{"rope_base": 10000.0, "rope_fraction": 1.0, "init_std_qkv": 0.0197, "init_std_o": 0.00291, "seq_len": 128, "train_tokens": 245100000}
Each number is 500 + 25 x the weight over its row's rms, rounded and kept within 0 to 999. Layers, rows and columns count from 0. Numbers have three digits each. The size before them is the row's rms in percent of the matrix's.

# layer 12 MLP up, 640x160, rms 0.263, rows 374-417, columns 0-159
102:492493500523493522503481467497541510489513495526499484540526539499477527463512516515511464513507502515529528522469517510460495505479472499502500471503458479479472500517499474467467518520500534485482530492471504496512455482458485492489512513496473503496492473558502499544524546514506499545490498500502518498495462506505551509533502510534418520488486521496452531534525554513520505508500525547455503516537533525535518509501493475463508466493549485467532473489483423481499468472498502
095:518539504512493540532530513505458473491504496535545474507455499563500525523511493496508499451521516508499530532537517510495515516479487519510477520471498505511424450467504510503505502497515467504511491503517551470481491509499501500489497507518496481510547470501476489487559456472533548458474505498518503459497492436484481461486536529493517526468487484528509483506482503486534475537545470498479485492504466489477427532515515489509515508503496514493507514530442516502492489503469480
100:489467490534485475468455498519454519511563482480498550497506520525472514504501497516516487493530501424511467503510505509480490503519478519476509567484487545463495544524514537497465536517487512521482488510502538495485519509454553479492522493534458525460500472510507502489483497530489496535517509496478513515514497546496510506524509490491521480509506499505505499474501481481509514449493512463545453500528482462475509518521555498470508518503552487519476452458547515507503514538473491
104:512486501485545502501527464485515530544510501500505529530466497495466512468489450498536504517514478481506517486482535533455511511491508555514530538533484449506512555497495548504544500527504497446508500501515505497454494478494510515467496492493478493466521514504480473508479511547482461501459531479543516508506529492512519519498490512529504473556562512489528503488446528479498466472503475525482482490488485527503503562500508544507475473453493526483515460480524480502507503541521484
099:505511527502513461469494472479573493515479489464487491465473579528486507513480485534525529448516524557502512498479522465514508504517480476507540531500465462509510510487507508519481501542508529567464525495507505521443532534481521541503523509507507500482509468492421477474470512504503508476494519482491520510505503460515499496482517457495482490524487523521526468524540543482520499522516499470490514481536505483501471514524486502517504469484502488535513489479506472511472467514507546
095:499534516506495511486460503511469503485503483500544503487570492505467496509531485538513498438505467502485503471493505507526549535498529506521517509556494562497554523529482489516473458509468485496469514459515486483508458498468529472527467508496495492465516467544491525494491493507501502500511474529498503490501519482460488507551506474514515498477461495487498506514492513473494511513477529480454524510566474527536481501500510503503535485533458523487487495540467481505527477560441493
101:491487453538508495510503481489546463499482505506510513502518483479487486491505554479513504519512503498478536523504503531501492521538503526544450510491489505512468512484481512468490499510499477481485480506521525466549491481486491464522523481505479525461505480469461531459467488478534502503474508482521469479445499475468501472488462501521494507503487495495537467520488488470553455464540508532510553533508495543495452553478512528497580502516456489487527497490505466454487462504479494
099:463519525518552472474485506515518461478509504495501472509495475496489483517457494514486474509519506463484461487477473503507486503489463498520552551489500501485561478467503496503490482506487476468513536497532457493501514497532499458511517538463530505497528485494476528553501531485524525503467517501546536480513540536494491483484492472519471480460488538484512486432506472475443421501464524501508475498516504497506498531481528484466468487525467514521504518449527503510506505531498497
103:488483491507480518524520485466472541519511530526537494476512537499472536518454483541453457480539497521492483501482486503500500503559472508502537479525451525492471486583489515486507481450500484464529472489564549502467489451506473474510481487521501489491521521497494501473462495458483536497520495498552503484503516521520516492522558479535478510529472503516491513477469542554466534512516520510508516512498479497488516510503479499494482477533498458494497476521507491498493482481494473
102:513502508503505481509508462478469465552544477499526520526522512488513484469504504503489500478489524530508521530471499518495509540502455505481505502511524512474497510505501466553494505490535512508499484515468517545540545492528505543524504493514502503495503526448488512513513536461512489527485496489491534475559455476512508508465451574483469481462495476522499528427481486490444480515501507504487507503567529477457499501482498510529554490522525485465497503471510507488467473504480493
100:480556531514514502544481489526508463434474515511505498460471533503542494547500494520472500468532483465445465490512517522501510487529490474530474459498520526490505532496496493487470515509501523475487502480515476505495487501487457522474527499504495554540535506504479488462479472507534536482500502456453486501473536455471483484468524497455538495499543555523488483564478505493506493496548510514467502480516488506503480495473541450524479484495529500493493501492484502522506506465506521
107:511497506555484509514453537515544499475556484458527523496529534519508517486493525493461518537522517495552545538530459495502476522471513469511480444507475515471506494471485472490521485551481533510505466500516500496470496517456507502500538482495471473467519501553477500519480463526481461488484488499524523511536521445486483512487484484485538470488526516496543476513538495505519520508508509499560449505504463522473515502533477488516506501491522490510448537516490499518505527508492515
096:498488509498520450518478475490551519515508502537526497477498501499524508563507505539502492470522495462481476507530502469522445516516488503465515532456483466504526513505526464515449547475542503455506523497482483452482476492510516478506503523491503509504509510437481504453489490494506482500508471535460489537488445538482507466505474535500495514482511512476477432522504507472505498487514501519545487434533522508499519529502539467539510469488523483480482474460499503521516512500504512
100:554518502494548462499453472500465501519440474497493497519462480493477483516473512519527506500470468483465500491519465526488491499498499519488467453547486490493517480500504517501440505478486509523465494456474506509503493507518519555506561533524492496505478498522495462495491564514526507508488491550509515496501479500516475539528543535477537508489502522498508504519504547536503508477503497513478473492461466489465491550517477503522508457467508526529462530527488550519491487464466504
096:545491479500498480436528514523480464495497493512503519484503474476488509538465489503522532563484535505496507554471487499500516499506488508473546534506471472539440482522504477521513515511467463495500471485481513480476547472512531492506493462473523505514458493453538463545498479473489494529540504505472486526551522470502501511520487484495506502478481478523512497534471483511500496538486534532487502508496485558511472491493546502525525487506532513489498464483515492533481455524482565
100:517473474483501496508516494508565452504536512507468535522477511503499518484478522500479548510465504506508532492509508476517500477477533492474514528484520498518513472495500500451540469467506458551507481494513496550495473499492469514517507482509488518444504514530487523505496511499501460533521495545459467488497498499486476451549479546517506522523462529509490447535529473518510515452525495506521561471481468495512483509473523514492543487475495542431519514509528537511507487490486518
099:559523509480462499553507457495513483512491495532505496463450478514487487528502524512480492498447532530502479457499515527515488517540511529468511506513511512496513500497539475503498501454468491497470508447507548485499502501514539502500486515509484487496523522547523480477497497509521494541526464500534498513519516474452555534467509495473472548473531475485489497467459487493538508489484509548502534502479490506554498568516512539528479462473490519493498522516501493512518492523470548
094:489521507499506507527521481513499476546501455491520500523546483486509525494530495499533480503494523498435473473492473523474504541518506519496513488493511535494476574516476490516542489490462503473458494526495496528494531498509472499490504508496537484434498544494496553457469508452475470491521482547497523491481469556505455514502477490487525507494474488486495469498506495542503505502506522505520456512544572480549515496494484553525497512508522490532522477523514498457511511471485494
102:472506506543508544546552544494529497496481529481507518473492510522501473512512463500528495504512517518475528519517500507542520491485513542541530488515531458491497465506513515487545486539462507501419511524466477500528487504492533505514469523483483510530475471494503474537507500508505466507444514503509493522548559536491483491485490524479493520498493546489460434513483501500491446531512446518499518489491488470467454496528528483508489490492478505484527486501522508462464502503502508
096:499506526483511516501485461493548497552508542476523507504506481453476500501489523499482497487517501538457524512509481484489476431503505479489457486505506500482493474534492534472540454456575498503480461510525474514546509468500527489525497494502541536505496544491530528510456493472526458483522487499533525454492495491503511471500503491529529528540529489502540469487512485520501540499542475499495521490484505479464483514501506504529458461491541483478464474535472511504491506485462463
099:496493524498453492522492506521488549493437539482498509489513521531500501471518495529476519495471521531496501541498488472488506526548499506484492491524465452495547499462501534554469464537490482482454514507482470495459528510483526477491532498480503525491516513456558510479462512494483505495494535484472515491536541464493489508490482502471488520526512507485515484485482452451487457528449473498513504500473506549501496517460481516504527538555506550501501506496522486545489466479506489
104:503524455532524528490488513493543480491508509524492449562455509469523468527516533499467502519518510535530494502491499503460483494487501517563468518497497495450527483495482493487513490477520468467506502526516532469467534526466459496521485487522497515495506451501480468496474488489528513470490489525516482494473471481534494438455510519506557518463481500489515487489483486543502546550500494535491503510487494507503539470477504505522492540491446487513547492519508493473481449524473513
106:511511490490479497517521509437510543488483508482510524524486454507529494485489558485459481513526447517447460488507503514523500588479547505510512524509499449491484562493474485498496511536528511532487487479482520488453544460506543498506465456517522508514506528496514482502475468529482502483500511497506470492496463503510459489487491504460466487501518545497485494468506528480485513482471461488508540458506501508482529487460503510482526494523493521527463512529504506482480485448500504
108:513481470479536501508497484463439522490521508529484519505537531569541489479511473491498502503492512519515537488485523465480482545505528522505515464482470515536511497472499467486495503472473498493541471467514535471496501456520478494507474511561527506489523506494461478476501524491534459497506498487508510510501521510486524486498520496467475476494536489462528507501524516530492490462475446542487496511480514462480516490456523560543517540524500456480506498513527504488507479496431457
099:472491483530528545538515483490518487497483499487522526508535451501469490525512470488478499503461495496542491496526439510519542496534511503505494520520485462521538496528565520514528531509501526533534539476526500498441482549481492512479473432516550478484532474464452511517498502461507522464531504492494498500522516500511456542475517494492514473483487512480479486533530491511481510507462432535510496509498484505504507474520492503514492518470490498525500538480533485513513545482477487
099:522497506488539526519516497519520490515454496478471491471483493469544548525491476505500456507490496486454502468499494470506490476483465497501524489415493486504508492530515494554511508515474473471490500483502456515458459500553559513486518506495487512489468490517514498474552494456498530499496553490496531539513523460490486539520521478520439503490496480499528473535559483493544513503491532503465506494457486497494494517465503533504496484517525489486501531519478481524487538537520512
096:486532514495484471478485492483486476530480514545522468504521518492477479480517500502521535508483498520480534483473525530434540477552502505490486465512469506499518522490500489535520507509536474553458501492458519491470456503484502520509460523524489539480493518462540511464506467509457474537513498507505504503489499477486504516463461507497506499527578541510499490505486486487489498514473508456533510511558487515526458520540493547503517543473492488509447513499529467501490479480530462
098:477503485475543493532512520470496496526519481476480477460477514512491515502523522491479481469516531496476498531497478484498508539514492493489460535508480446549494522509490536521482523519506491533514534499522535537475531531502535501519440492487490522496504525520475531489506487509504445505496518461447514461494481483393514515492517498516500485486471485526535490480509440474468503482504487514488536493533544513462517504517526482518487467470538505493504512477465498459485483459473491
095:529468482537470523503477505495549491515469456487478464544503489507520482467531466493505525514450496511533510465454523515460471504514467455501492468512519520547493482485527490486496495522488521487510507502481489520520450527489529533499548538503515491502478498506526501503498501495496501497458543535494568528510497484466487468494515470481481507494512510462502508532477480477517540470523507533516442523502535545541530548508522526460514509502501489441477531520482514505512505504464513
103:494511488532491514498479484488522501501553530492484460469488516524534575486494518554471479507472482505518526497518505550558501509472534490459452464537516473526503495458530501483515486438463526498497496540508490529469501473477463482520479514493494526511470488538518518515491481493510505477477508512513499495464512485477550508463459484495487522491486521500521524517445519491500467468494483462540476500452499502507494505519518486516502456558466504499495508516496505516509450533480535
098:538514457515497526534494455522524481467481493524488505489532575518496512499495502497445479519487508440538493480490527516473460515475485478486508542491480440532489506495479473496505505483534496504498479522481515471499460476471509455499520519473495519535528516497519502476473502490485480476514544501531524495545553514470510515522538444477503511547514506477445463526465477492468492469506478493517505477487496540523507495482528519520483469523531513502491479464472529519490472515469483
100:511486519536494528491491484530527539482528481485503546500499489510508469485481486544467499518520483507520493493521514510546457459497471531470495502485519494502540508518502484545521536506489537487500445489523509511508475481490477487480527484550510501527540453445480510469511507498511489499460494513510502484501469463509491493467486507477537492519522520488525481483528450528483445463516550501510476501475458471523516486533537499527519461498541488493475476520529458472543431517515514
097:521484466515490505490541517507536455529494473483538519508496480497486486520509479533457496524500470486492473500492532524505487495502467496473548493485477547543478497493531510486493534533485522471515542550524499501473525509497534509462486491538482504466497470529517502465527504535493499554462490497516513504507501500528527501521516486484445508474492545519497540498517519467496526479487525536481456468503499514493498469513497530544523480498460497557464476487448455464525462460479538
095:519493531491550468475515450497508527487523540492526497491500488510504466488518512514521492482491472480439548525463493515553505504508507496505513493511508510522513520520491525519444493522491474478494538445514479529456491488464501467436490541504541506506498490498508501497493511520507495526530521541530478526506485500469525527480534500493517477501472530491507414445468471473511506518507570519512463512507499493476457486501546513481490496472509511494455499493492519511492494461535509
102:472471502498511494493511463510522492490510468449501489491538510511511511443506505492518497503531504512466494485462512499520475502559517474503468461522507521500539513467511492519524496503527460446476468520482447510518473478531465464574517521482479511522491497463506484524498511465527500513430520474518493521503412522494482528437495533526501495507491470489512513527498476473511492493510535519499513441511515483506536506518497508488516462479540473499506516506511500542510526502479511
104:514526512473513552495520521486508538502515525484530523557530556467511523434452451520523477477546510517550520488458539489503475486482516486504495512519530519486521544479528498463491513531500474515502475493497538474481474511521526485475481470519510499510515519510475510502542533549529461478519483493522515475526492478521499494501490512479534525504469482524518443515515503515510494479513466495500466477495435483507501501532470464506522511496507491488444462510527530503486491531471484
097:496528480505498496510563510494511469505506499543502514492500476508532505471499516534493474527506512511492513544502505484507516487533502490504519475523478458493455492480503506429497485490508498432493443488512529562518512466478494489505489485511479502470483494497514499508459534489476463466492502497491438532532509469530553496519519463511493521439466504488497470484566505452472505473509510468518507500469489492451505507485547541516507491510493486527525492452472506506479466520462519
101:456519520548468485485472498479469521512464502488463470547491503497502476495517498497501522506480522511502489490515533464520524504481479506495508528491481531511482525489557501474518498484476533493485516544444464527530535530429509546482497498500528463469475498487517463499505494524471503460522517505494486520511500523568513516450567520538504503492507534512485473458503506522498465523469486525498489507498468506496489556508533543546524526516502511528505531512496460509482466517501519
102:463481476512507501541525512509520454526501497503503520537464485499544542496508512523479457527537474512427507468492492464515502526527497488516545553464491469493545534492558457496521518524506507480451487482479505503512493497442510488465508483506502441514503504483517498488519457468519494477491510469500531515528469497515518505454481501489496490487516552538466526497504469501481513516496498512485491451503473487504541520514484503547476475517490535498495527512476523482559496516471490
100:527550500495521461515503482534505477480477551518499517512510459480519485468454506506519492520482497510478514492484509522459487500508500508508479510499521468460519480516524490527525503489503466524521477501542463505489530494497472496473514497485549475512554491508475498477525505468524500522526516523449534453493442520525555485518508466492473490506434518500499489474520513524478522495499513522466542435480512422511558506458503498471491479528502514508528504477501478481522480514484528
102:527492510457516471485528473478527463503460501487462541489495525500483488470531471485509468486485480485478481483492506491528539532559502526540547528501472502525479502513514500532482527507479512509504476460515480537479474473501514479523463486511445521480524542499483511475506534512505490485474473513468491521529510541514492497547478465491530466498517523479481518475512499513507545458525539502532455458533539505459487541492490503462459454496505482523515508501521451488451510503514481
108:496497461520517475489490527526502515529512555513504467532553485500479506457478511538491522445501489480484443490519536488522472512463492506481505433494517471471474502528516526486530512506522510500490445524480488469492529529509479498507467478549487508496518519527473518501500474501494526486507479485484483496482446471491515480514508511493552489441526497472515503515507472477508546473490513474542540434508500539525486493493512481506527487556465516512556490485519501492488497507516540
103:481519528502525533519494486510504498522503455493524472506502477503480517485484504498505522466519516525484507469507530526498480532469527495493453449497511506502530478521510460493514517502505475484474460532482437527539501520487506542474498498500507510479511528442520507550505545506478471517537489477524512532499522514531472534497508480475516506553523516513465508463448474475508483502573482501452448465514488497459515498501507506483517507502547540506445536487517492549521506484471508
096:483488545546468523451520525535531491450497489483504466471493536486501472503526473505462492496548517510516520536510518524482462469517526482475465487496511498495479528503520491499471472504515489488519526484498513496477480493521446478504524566470458497481491493467535493458500513490499482520527506514542537502527471538492507457508515467490522508521523507481518524523504519486493475540488516539526489475459527457485524457511564499473506493465510457487521537507531490500518525448470497
# layer 12 MLP down (transposed), 640x160, rms 0.268, rows 374-417, columns 0-159
101:528472491500471490478503527526494516543464500504548485492497487496490502549511494514460524486474509493490511489489519482489523472536500485527477470490495513472492492476476500486494454486468534431509496510486464514489473501551527513491489449499543524500487504427491501461489513449491518473474530496529437511550514481501472499501483495519475508477512459516493518508446483531480538498472484487508485504490460501463462506511456463555520540476506512519527496474468500494498534508495452
105:498500485517501458557505489506491496504533494512520481477511510526518503539491496498501533484533478492499462506477513496550524524513461426567514478494507506520516522492516525484520502498498479496500493504491510520527511505437519500497505498539555434525496488499487533472516507513486491516459502463511495518453530453474505519494477528509506521491521508533533516502485567443512471564492538476492503514495488514461487478447475470524540555495493488517496497474522523497496495478489525
100:495539491531507468536497489493552468489483455473532499517468538517480473484501512459496488507485446495494469511554501558553494497517479463526469492471511514460473502462500483514502527531470493538467517548497511457521489499540509495453516511495492473446505467509527481518477493539496501547507484527489533512484500487524498521522490486440479456493494495511522502492479525500536520512517493491529545482444486467507473501487539492513533535534514501468489509478521498495514522523518504
093:494445434514490545501485536489499517463508496513506495514489471539489495531487478504474508460494482463493491460475474521478457517524499499494495524520495502492489502522527503507461513540486487536513493447494477497493521498520545505475502478507501532465547504443466488505501517520535528491452517549495503493512508499540512473534525516459506539484495476497518510517517557529548459526525484495466512554516555518493506511528484509536500490489488485533529513492510511489502522496474573
094:511497484509529490555486493511477535497514495518525492524526464535522535479491469513503496492474504469520504497535482518520512522493533507491551486516516545492479523527509541520472464476525480480475520479555486453542459450512516481518496503491541447507506498499505536533551448520475479529508484492508501512495494476549509475485523502515494512426522464435465528494492494518484479502493483522520491501484520529525574497518496489497517461512525503487533487515517513478524514492471480
089:504457494501494501537539505494503508507487499510478482526467467505490531505518486457483458500452502489506509525527497501473459489516490478466493490455500490518467503504504495509528507474530465482563493519551491469492535499451485555529530502481512493530511546494476503466507494500520514512459525489471471556531486534520526518479484502502481522514532537512462484506547507534491470482523494543510523492413538520443485506507453462492471512514491494525490507505535486499507484476498504
093:462479551449477493516501528494469464491538438495524525524502548521508517485502459534485478488489479463532495505493519489485510505500534482486497461513510488471524508516477517507530460475506492530474506494510458515461513477482495521495453528498499491505491508556531497524495505544495541521521476505504529493526501515549476510474545499497501478487496491473492523458498513517491486519484493517489467495502484488481508468526528493543458501485548530480457453538482511580481550526507480
101:484588531485502505521553510494477469537481491519501478487522548503492506486515514499503434489492513460532489509512483490492504543501479500462507480475529537528532534538523530494501472507481491472493459494475522525500484501535511551541502505522540501542462488498476509519497472502487487508538526509507540503526512580493487476483533529527503506522498546504507466513501479547487514518490540502518498482507492488471508541485464467500532490544503491513463525511484502448503496476480503
100:486522520476514508495506514510508489462500480498480509430514481493525435463536486472541497501530482499498473491464542527504479496500513484495512532482551472493530478489494480549478519535478500510532515495467498467492504480532499505509492553490493528477474495539460484501502491472504479483485512452457457517489513500507496510431490575528540484498508537517483493514464453505478475518488552476487493509548511467481487517484542467512470511490535501497508528519499503476483460529503500
102:503469496499513536467505496508496509484478484492543498486512490505521498564468468532483518508494492507534508475493490496492527514505483545526554447512512508495491525502481464495471504467494527473493519508473485528554463518524491511476503506509498498508506477466495474484489549496514526538506470460513470484559506542490509499492482511455478506428521522521533501457504514488461483515484546511519522458518501468482495512419538486518481515469511478490526521489523528545464490525511455
092:543463476499490527495561514493494525579534496489502512526462538502477501469477494479475506516450495522528524483505457513496494496478508497465547512491491470535492474496484491506521472525518489518500492503473533495495520480482564499532453502499482459455479492497526479508538541509490511498518497489516537491529463503523557503506469511530431494478469499507501532499457477521490476506469487492477475515515484488533534485546509524484520512526483497474503507494514480449479503537469462
105:513507498496545505457510532495498482509486548506531508523461498500544500513486477497506547464489469516455466469483480500466545488464458513520501510534510505492508526526526458532520440533463497505542516470536499518480488506506478512502531493517516523501537475468491538525535548489474517495530446466502515478458497565460517497497478516489504525536494497514481508519427525515504481498504472452529493502501540478502493500485506502470493492520467490458462474497501516506499497486489466
093:484511540477509480478500520507475477519517496515483466485536531464489508476481465547482477469453489524502522488481485472516500498533509507508500525528485499504492507505494543484532453520483510547553492531495547530518531490527470544485514488489507494450505514506513490511504481553495479500496503498517514526504508510529484489461506524503442484475536521501503526515462513528515458523503518479453492562464537449469522474489511524489466504516523490551538544504489483509525527559474520
098:518515494463451496499490502521478517470540468452495537472500535514503530501494468500503499487518498520478529523468506479520494511532520503501541493507500488483513488548478538474512511520516488507439482514548516480533493558488470511509455503512505484493480497480506494499503492483536458505503506479530522548485458515553499522515510511478509490528496464511509513521510498462482515466511507466496424537521524516555519542474531470452507485443495498497537481492507500526487470523559480
097:506473480490509483542458453488461515494493498499503551512498522521477528496493501508452521487513511505546526479455524471495512470496511500474486489540484544470545506497503508479503504512550543490531449509517490507501504488503536484465475556518484504474509507490506492497503560528494529467513478493533522471515495508518524492520501534533523494490472495458489449515532483528534480469498454484508447457494492498509497478519529495548452513532502519488541512531495473522485571493498487
092:528540529563505517518497510504515530503454534503513497482500467450525476498509508464518506513494488506493475500555494530529499502474503490491523514504458468510458544496517519497523496511519519511517549551499513518531461500504530482465491518508478471500510514534513486512481507477474505449434516516447543512500534507453518465452541482509509472492496505478499518484526461520482462500505507520498490504549497501539475533493501523491509471542490476548500515486494506437540519484521479
099:500483514472528499499468489533514493485509523519489509511519529484515536517507510514496530487497472507517505523520469534539489491488515461490497486511481526524507493471496496528515503514541508481568478495469520466521462522557518489452513539509497445490501434530495540511508482512511468556474478534451508536476453534433498474505502519454498492511514482477532472488501493502493510488479500508501465501545488484497489507467450478449483489514533524492521481540493479517532451493466491
106:482487491471488499451510522546490496487570512519491546532505496512518471471506492484487507492512491507497489468525511460575486436481502517486520550453482482529549483508542487484461511514521487519537482455495494501522500525469489531524496529536471522529508550483503484537530470547527538490516508514499495518512521495512493484534503521522479484511517473468532508524510491455497533502495470524537507521468458523513513497551503497503506521518483506529481538538463524513493512499510467
105:496498478517524507497480504497492512467493527496495504480485454515478484500520525504548530497502513495465485507454515498490498449525515518532487461469532544485504498477449472465510496482523480542502499486496507490504460541543480518500503520520486497519501532515454494526522459483533490513521498479501463540510502532477450540437470510498431533481489518545464556459476552510488486516477488465497498527545505490482479462521502481500517539520485463485521511513478528523508531512508521
101:493510509530449526491469495497523445516467466489500510518511490499525505449503492514471471494531450495491482522529499526491527545537499461496517472518481485473509495512532536497489508526497494509508510503538485543461488493529524457479490520525544525427506524543486498488498512503462500499483492492581557512514497481476497523471529536509497513490472528515480541509477511478471531541513499517542540559505523506483477478545511470539490473498483495488497490499473477490517473494483487
102:521459468461476531526497481556489493526513516493501492518529495478475540510533463449528469509487498495494475493531452496498472480570494545496486494483485528513488486544485501488544505494532496478484533510490507521498510482511509524488510486487467530483513504488472478508505496478446531483537491481465468490486514479505516473490517498442473480488535513505491491495501565530482506512487520472516500467446442515453488519500527476526475487517472504542512471490531488506531568500493469
102:514532507516484506477513493497504442511501545493523492505476483488490480459452520523518533492495509466521536469517510528500495451568515487511518482451468527498508461516504526560511515484516464550497520528488508481476500529494484532483520489529500522483476485520475486481511459545434463558531474488475508506501498522489514481495501514492513539493492517516507535493519525467531517500529488560507480515500492521482534514514520499521488506478529533490514500486567484476546487498497449
101:532471491470519497496514508531526572487526525475517472512502465499481515500504527489466543503500464513505519495518448472503487474490466502464516531512506510511494527485500491527504490535500519497523506529478515493503492496531513521502514466481511479458517551511469484516555499488557510538534478517491463489483487536554515480541546495487442488516481471472464506480510474516505507479538506501458502454511546489488478514513501511487522484560497479464484506568476471493498547491483525
113:487523499467505493466511483540496519469510529476486498511507496521494494478484478468488513484467522477491504525490491464469486489451521449539520510502524503504472502466481452526444506525512496503499505472528481473462546518519482552519483512497473496532521464497494520506495489494519477489492468512472503545464480501486432528520525538488449533464477505489493521507520538461507519491482454503491440501497492537506476528490466525462525466456530521500451509489466487541516452491515491
092:531463524482506468506500502540479498486521545514520504511415548504498476463501510510524507505478520513458469517482522513479476466516462500493515488497483514454509496466486511519467508491489492505437462468524495492488518528526466479467525516454478551493451512441485517534487502542463503499477471456522493516518513508500522480518475510482459534478507499520485514470481506477494511494540529514495550530459495492473508526508488478473511506480509491452513444487524526528473502470510507
104:492486494515475522475484515506512511524509516484519543486484478471536513481515513469509497473508515448513472521544494533460506496478524527546461448498518472499486504511467474482572514478523464497495517531472477525513496461511479517449518486529519519498494512471532467501469559520491487534480506464485459516546466475454525549504505527524492496496539524505515516501488522462485481521496493496561492497491537537459521489496489483484498511499512553518513470492517467547501491536520498
096:512503491484528529480507482567527485484489464477498511480570461472559490483452460506499498502523454500519525479514476515534513474492551477490550540509504460514512474521528527483458489531492458477512504524483508528498499473520506490509514510496576481473515513485496540514454506487481497483544477490496527533491515505496505521527453453515502504525483482518508535525505529525471483507504536505466493531482510479511505486496487434478498484480491516492491463504513487440503498488507516
093:520491536511491500512492465534508469521481493471475474499488473503512508499493486525513522477503495504549523500513526492538561504470484523483508492533503501477529454453460511486465477441536498516461518506536526530537507480492451509502507491483542481534492520512482495491488514499471566511504496521524502456473481523513504529533492523502501558548493417511470507535476508469486515488471495490503496503447487505471504490487458505526487504537529473495511470556532508515494482505527523
100:482484537449485450461486513493529478491484492521555552571453459513492545441466490524516548487465535528511489484494480498515486481530500466520526532518502489483476486542520500525498503472478501464491530497478508518477501544529473536504524488473533508506528513536500519533508488487507501483494504500478480488472520502552532469489529462516489530490492539525518511519572501469524467493484518478526536492505485485537491508493521468507508505517504503534517508493489526458492481508502505
105:472506466512486446501498499530493508487539498497481500509494493481519535512532518512479535498453514476491453456522517475498528531504505540532446482449517542534482455533487498501483530502468503506530514493505501563547530522508502471510497532496528469526508541489484460478519513477541478488503480512512526501535517502484567495516482452506491508496504510481526519531496538459460483520544472458526497507481522485518456509494471508509467476540460515500481499489514518496470476507514542
102:545475527552466548494490442438511540527475528471504442512511528480493470499477474494474501505530540491551507481477511533539496498493547496486493493472472477496447508488479497508516544471536508503473480515483501488502471474509504505519515535476512518486520521510498485483521528495474504465475506454531508488515529471492526510451529519518474443507528498479504505499523486465517491508514483553544480482494476487524550485499485536521512490525498485470493494520539510529486481545516510
095:515502464534521480461465520491501492530521513500538518531464516530465526508532543470474455527467494493484468513454503502463548487458507528485478495531523493524482472509484473512518505478514478543512538536457505499495531479502516512471467483517522454478496465498508521522493501519567537504480455546480484521497537471476487494514469481523488469468481449482494539501463509488504499474507489528471498523508483517529465490518454461491475554497514479526502474485517511501471514492478495
101:512488521464513501499479467495543531515496501509526562482508524495513511475498489489508516500465489521509495508517493538482523472472478491489518526515478545504479506505561526503497528547490539455451491494505452519483516506543539514465490511504515516459492469504504479498524489510486514509489449497517523504494484532516493510525491500505443476478506510459492495513504532432509490512576509481531476529518456510489470496506498468508518500524532468537529531426481499500518510444525481
088:499542487478466479492502565471515497502488434483482486479504541481475525529525493508496513524497475484541486492532501494457517496505436541530455501528496497486499491499499521467546513491489531488499491511520485487527499498421471509536506465509485502523493522478486525516536512520519496481493482498461504495474495465490479505495487500486474467506497476472504524509538538523463537478473483454487535523530495515563531501499456502487554499527497439517529510502544483509469506517485512
095:557525451505520488519492474494461502524461476506517511496471480474487455486494502492485506490516484503547509489481439480466543499473463543498515539484504495540480533497491502488519492508491506520507471523510573529473517464446521489486494498497507518464485494498463494490473475538529466519554479527486464464502516481498473481524474483466545474506515488492520460473477514502491528505473458527540509575483495535477503508506493538514525505507493520484490494529480500467480483479531510
109:501526518507533537480484500543537507515524541468508517486542491478550496524477499493503515501476486519505472493514550493467492505515537510511536489495487569541510549493507525502509467519500548489507461516463556534479523523567507516531479468488522498527493516503474529507502509483497469483502488495487476501477500475460477511519470482477549504476518498541523481524545564502500506522545510468514498497464512499499452482479527487525490541487516477485491492474557500508518465515500505
099:515518494524511494498531480509497506449520468477485536488479447504544451488499527510505528545497480494492516537471517511555459550483481518442517519493501487487463470470472506541515478511512485490487484492464496476486502481507528481510519495493488494503449537488481501480499498515510509517526511485475519531442463494476555480432517520500482453495498492498509463535536524471470486475502504445505478496466525487512447511533501492486508525465511488543468521501509525501506513460474526
104:503517503574527480541516465489508510488478534471464541506519507509510538495510525513507490482462468515535561521493520521486506478476494525463491486488548487446484495498447448518524500501502490492496482501535488508467489500464483543477449547482536476524474505500505497502509480518522519521460546492501507528499473499488493456528505478463466478539454456488498507519494499492504529490510510542520511493449495520523500490488485470509513473493534468503521494505545471466519473534485540
105:532498526525511498467519501551497529501455407556492526506494507476469509517514545485516533507470491473468524467538519507505499518516526507495454543540563458480524445465481514517511493503528467511532517500499508490500486477499507481495450541494503475465533489532505497495495485480534542495510513522560499488524501479510477514501539509509504471489485453503513471525494528531506522479522459491514510477506478490496465505499473506529520521470507494479510477527477506488454527501523476
096:461508545481508490494520522519470478512512478505500502482464476447470483535529475495516531531456516484530468480462510510488523507510494541456454491475499546530528480452469514470496530513445528487494529497527519507454491477505519478519499553502518482475482527466503475497518488475495463508520497519548490491555480504466502492499510507492474537535545476475495535524496494503539476514531513503469462505499493503447517494477462495485537503485499523501479545492540496487525549475506523
097:509503496518483536498498486474495521497523511483479519514420486489455506488500515507478463515490481443492485477515489525482514515512522489507484486533505532504486479475543535525490501480489497520474490500493514496477443447471491452506491481506520501541529502511441515489533480482473520512455515514526550458487505476542554485530456476485530503503540488503530576496518496518532485486519479517552510492488479506511505455482477493503513482457524459466483481513492533491480503505496451
102:489554475514546500500527529484504498464518482496511526513502493467474491540491498502496519453514512434530534515473509485491512526497454492493538496521466503524505512510515462507514525513498517484510466484510501516478464484442502512535463484469497454523526550532472475494525464497543492502478525531464472552512498491508511517510492489484526488508536528491476496478541513497465556488472493479512519482506495525540462490523499471534490510517463547508477518524494484441565488512524489
104:461479513507464538526523505505473515459577500538451500494458476468503526489461487477532550510503472514497508518499534528528516474528452467466464519453541512501501539459515521485517462491494506462522482518508511506441538509503489539509511501542476485534502508511539480466509484504463481483492469491486514528516482485505508487520517490533451534495465524532483459511542500503498512532493495515525520505507473521499487494501475516485517509493535505533460483492484524503538496533467474
100:454441457506516517487507511462452512478498496487450519457532494509512483521509480490488496487468533505515509491509506495535523495520491495494539472498497504487505513541465470496480479491483520508502508488496528535510488516497465447500452476504489511433473501520475545495517490495458479474509455510498510503504541495490553520454474523490528478537462532511500478521547458482526476525508512490514527496467504525514495484509544498488542508487420482507546497494478486507457458501504525